Weights of a small GPT-style language model, trained from scratch on English Wikipedia.
Size: 12 layers, 2 heads of 64, vocabulary 2048, 2.9M parameters.
Training: a variant of Adam for these matrices, 179M tokens.
Each number is 500 + 40 x the weight over its row's rms, rounded and kept within 0 to 999. Layers, rows and columns count from 0. Numbers have three digits each. The size before them is the row's rms in percent of the matrix's.

# layer 4 MLP down, 128x512, rms 0.0876, rows 94-127, columns 0-63
103:522488511486531534493569603459497424485489509505502524493470517349490477459444456465494502467514541461508537426466467538506455493528436543444509438477444510507439489482515462528530554518463481
099:474531492528437508504417463422478538513504501457476568477520537421473498470551478495514462507484506582536494459526515485493493462485527494543509505548490484502482452448497530459511531489537495
101:562590521469465452517502462453457503488512495425485521493619520529555469528442488548514481504501477527550514546484451521547550469530551430544513537591452434552503497535495445496534478456514511
084:453496436535497543529540469449475529479502488438471510517551463440465524519502477485466497481473496575513549506478483474520446497513533458431451535425525518445483511513560570536507460406529538
105:467515512458465476501534478476475490421488493505453509513510508270500482499441575491501480523506508528453506503504499446479496534468464427482506489565524518534577477466548467540524477455495543
098:469449515494510519534473550571515514421497500486608455462500490553510471408540521531563451531471494448474436488497479509494485467492417509509506475543485449472487515516511510521564497467513421
097:520479494582556485456507564531524480509498502474472573527460458586540463445534550596507511478477485442521492472496523543502503491485526484544509527481519462511498458528465457608537547479477525
091:509469516495490479497507438515494527532501498482526524527493513526507512454474541474538512563485579486553511492490489548562494468519497532508482540635425507497502555407492526508498545439466511
099:572502470428456511463468510472521531404491493488457574489562537511589472511551538542528513477473492454562471461484536464491446475523463531463492537469467520478467541502449501518489508476478521
100:452470526596447511556555469541510487457506507481502478515521522492471506556526531502509479501557522517433519517518526486482422540488485442471498478491486497504509414546441478549544537565522483
097:539475474513571492515585450475516486473501497570556455500502504446469468551477507421492514468426506520545409485525515449514604493480539421454496476541558487546550427467440424505479513581462451
104:484521475468531512523542462469457556445484493440512482538514485568592547506553485482458508517450542503508438480489474550502512469545434484489498483487431483469477434493444517557454540537490497
104:487487454546489468528551503471493479538491502523435487423488445539570483501496506515518484520534486483499430466522444548508519553566533561470510507584561532482513544457543471466423544479506572
097:477502517536438454528385486468510520524505499538505543510508470477519514429443402509419480437519419519467497483508456519467461485489497522457500412506430548483501497496567400479560436506472478
108:504570512530489496537546542570536540512497506481496505492509496533521522573466547501499490516481488628543499503493521536495531501516578632476497541533495481502474519487474458535508472541487507
104:466520509512524483526490451453465389518503505569488511554521523573468464493466520495491547502446502468535434462472442499510520473537527465564507463490485454485468487580394523455552516619489444
095:535530527474484534505503452489452497547502494458505532505463495547475473485493547516508508554540430514501438503526521446558540444502530523516474523515497466479503467446473412436458479471560502
103:509521477532509581530479507533522501483500507434517484460470489411539610519537522556513490509515505400540575458490541493523479510515505502540500551514535548525515451454535525450451554488509466
093:477500538416449495493535529446553498482505506449499524486464487553502478543451564520486490490506444552533501523490430527481482539497515481507512514526458498532475508580482560475508447471531575
102:497520499581579498496598496438531509483508501446514538623550504461467499528574463500506542483467519539462468515502568451508503528502508457509508521502544570542495498416441463508519530498536473
095:497470478522488490522502521557511530542504491480501486543486502466407479440515511470491427438516505507491459484494421493496553555471531480524515504436502473472500483486548484480593460479477384
108:532532506453434527508573492460498579553502494544521456551476517371508466562494525474540469481526472558586598525518481527486519539395515494482503508547425486443494479583520616479471419533466449
098:506487530453483490549530505531477522448508498524463436496421459467455508476520533576535521463522489531564524492502538495543511518572473430529497465491513475503588471492532494461529432388479496
104:549466458534523512458459539541478476433496493556462569525579565465541579482511521527492533499541485541468536560495462514429528500562496506508491490384512574495465493391547571491453473476481505
093:550470478528485474584465527514480466513503506510547526461508488459512465564511472498559475579524537501519499471492496551468478518467519419483498568512482564438513417456521501497528529589535554
095:491522515511528502480523541536508516511492504452526502462550435531515492527484465529536573480476497569488420525479543420497503430540523481485504518507491447551484542471490452532494533465483495
104:523452544473549472484449632479425496429496492441465462491499514496505485513536498510464431409484486483461469543516449524567507473517457534379494459559495461506449517449448486462523468440534549
097:435495512509450525439492478514539512537500490545456481471466481490507473571514552449503513479534502534489517503519477439426479455501503461519496490506529497554471554473463506477448489552495480
102:468473562472451499458517460522508480531491495529498463437487455530516527565446550481473480475536469467486541508518479511545518527441580440392505484466462508499449509407536483456454549470591565
096:517522517518464518501494501526509472527504494511486561472514497439489551477423530497489535494503510512428449412487475585455530418476551514517499570504540550495452518541413416444538493571524444
096:458555495510486541520467430535487531457510507546576572544513549463584543482554564487467550501487472483452502496492514482524420519514519519497505453471606482556508543600508482505523487492499559
111:473503517469504475464533459514489448461496494430503511525459495463488509471491484532509492522475447485450502450486482341490485487474400420571505561554502611490471567472496465506445503474414469
109:464524475525519464470539508499449553469491502494488491516485472545518490451550479488509420475498541516492483405496534504486472518455469541426489538587460478492466503530498491468476458552540518
106:511494533502454489545531470591500506482507491549531496475488483488466573555537467490393469503525467500548416499492518518559471484483500546532476484608414544445475449553508419449437508521424495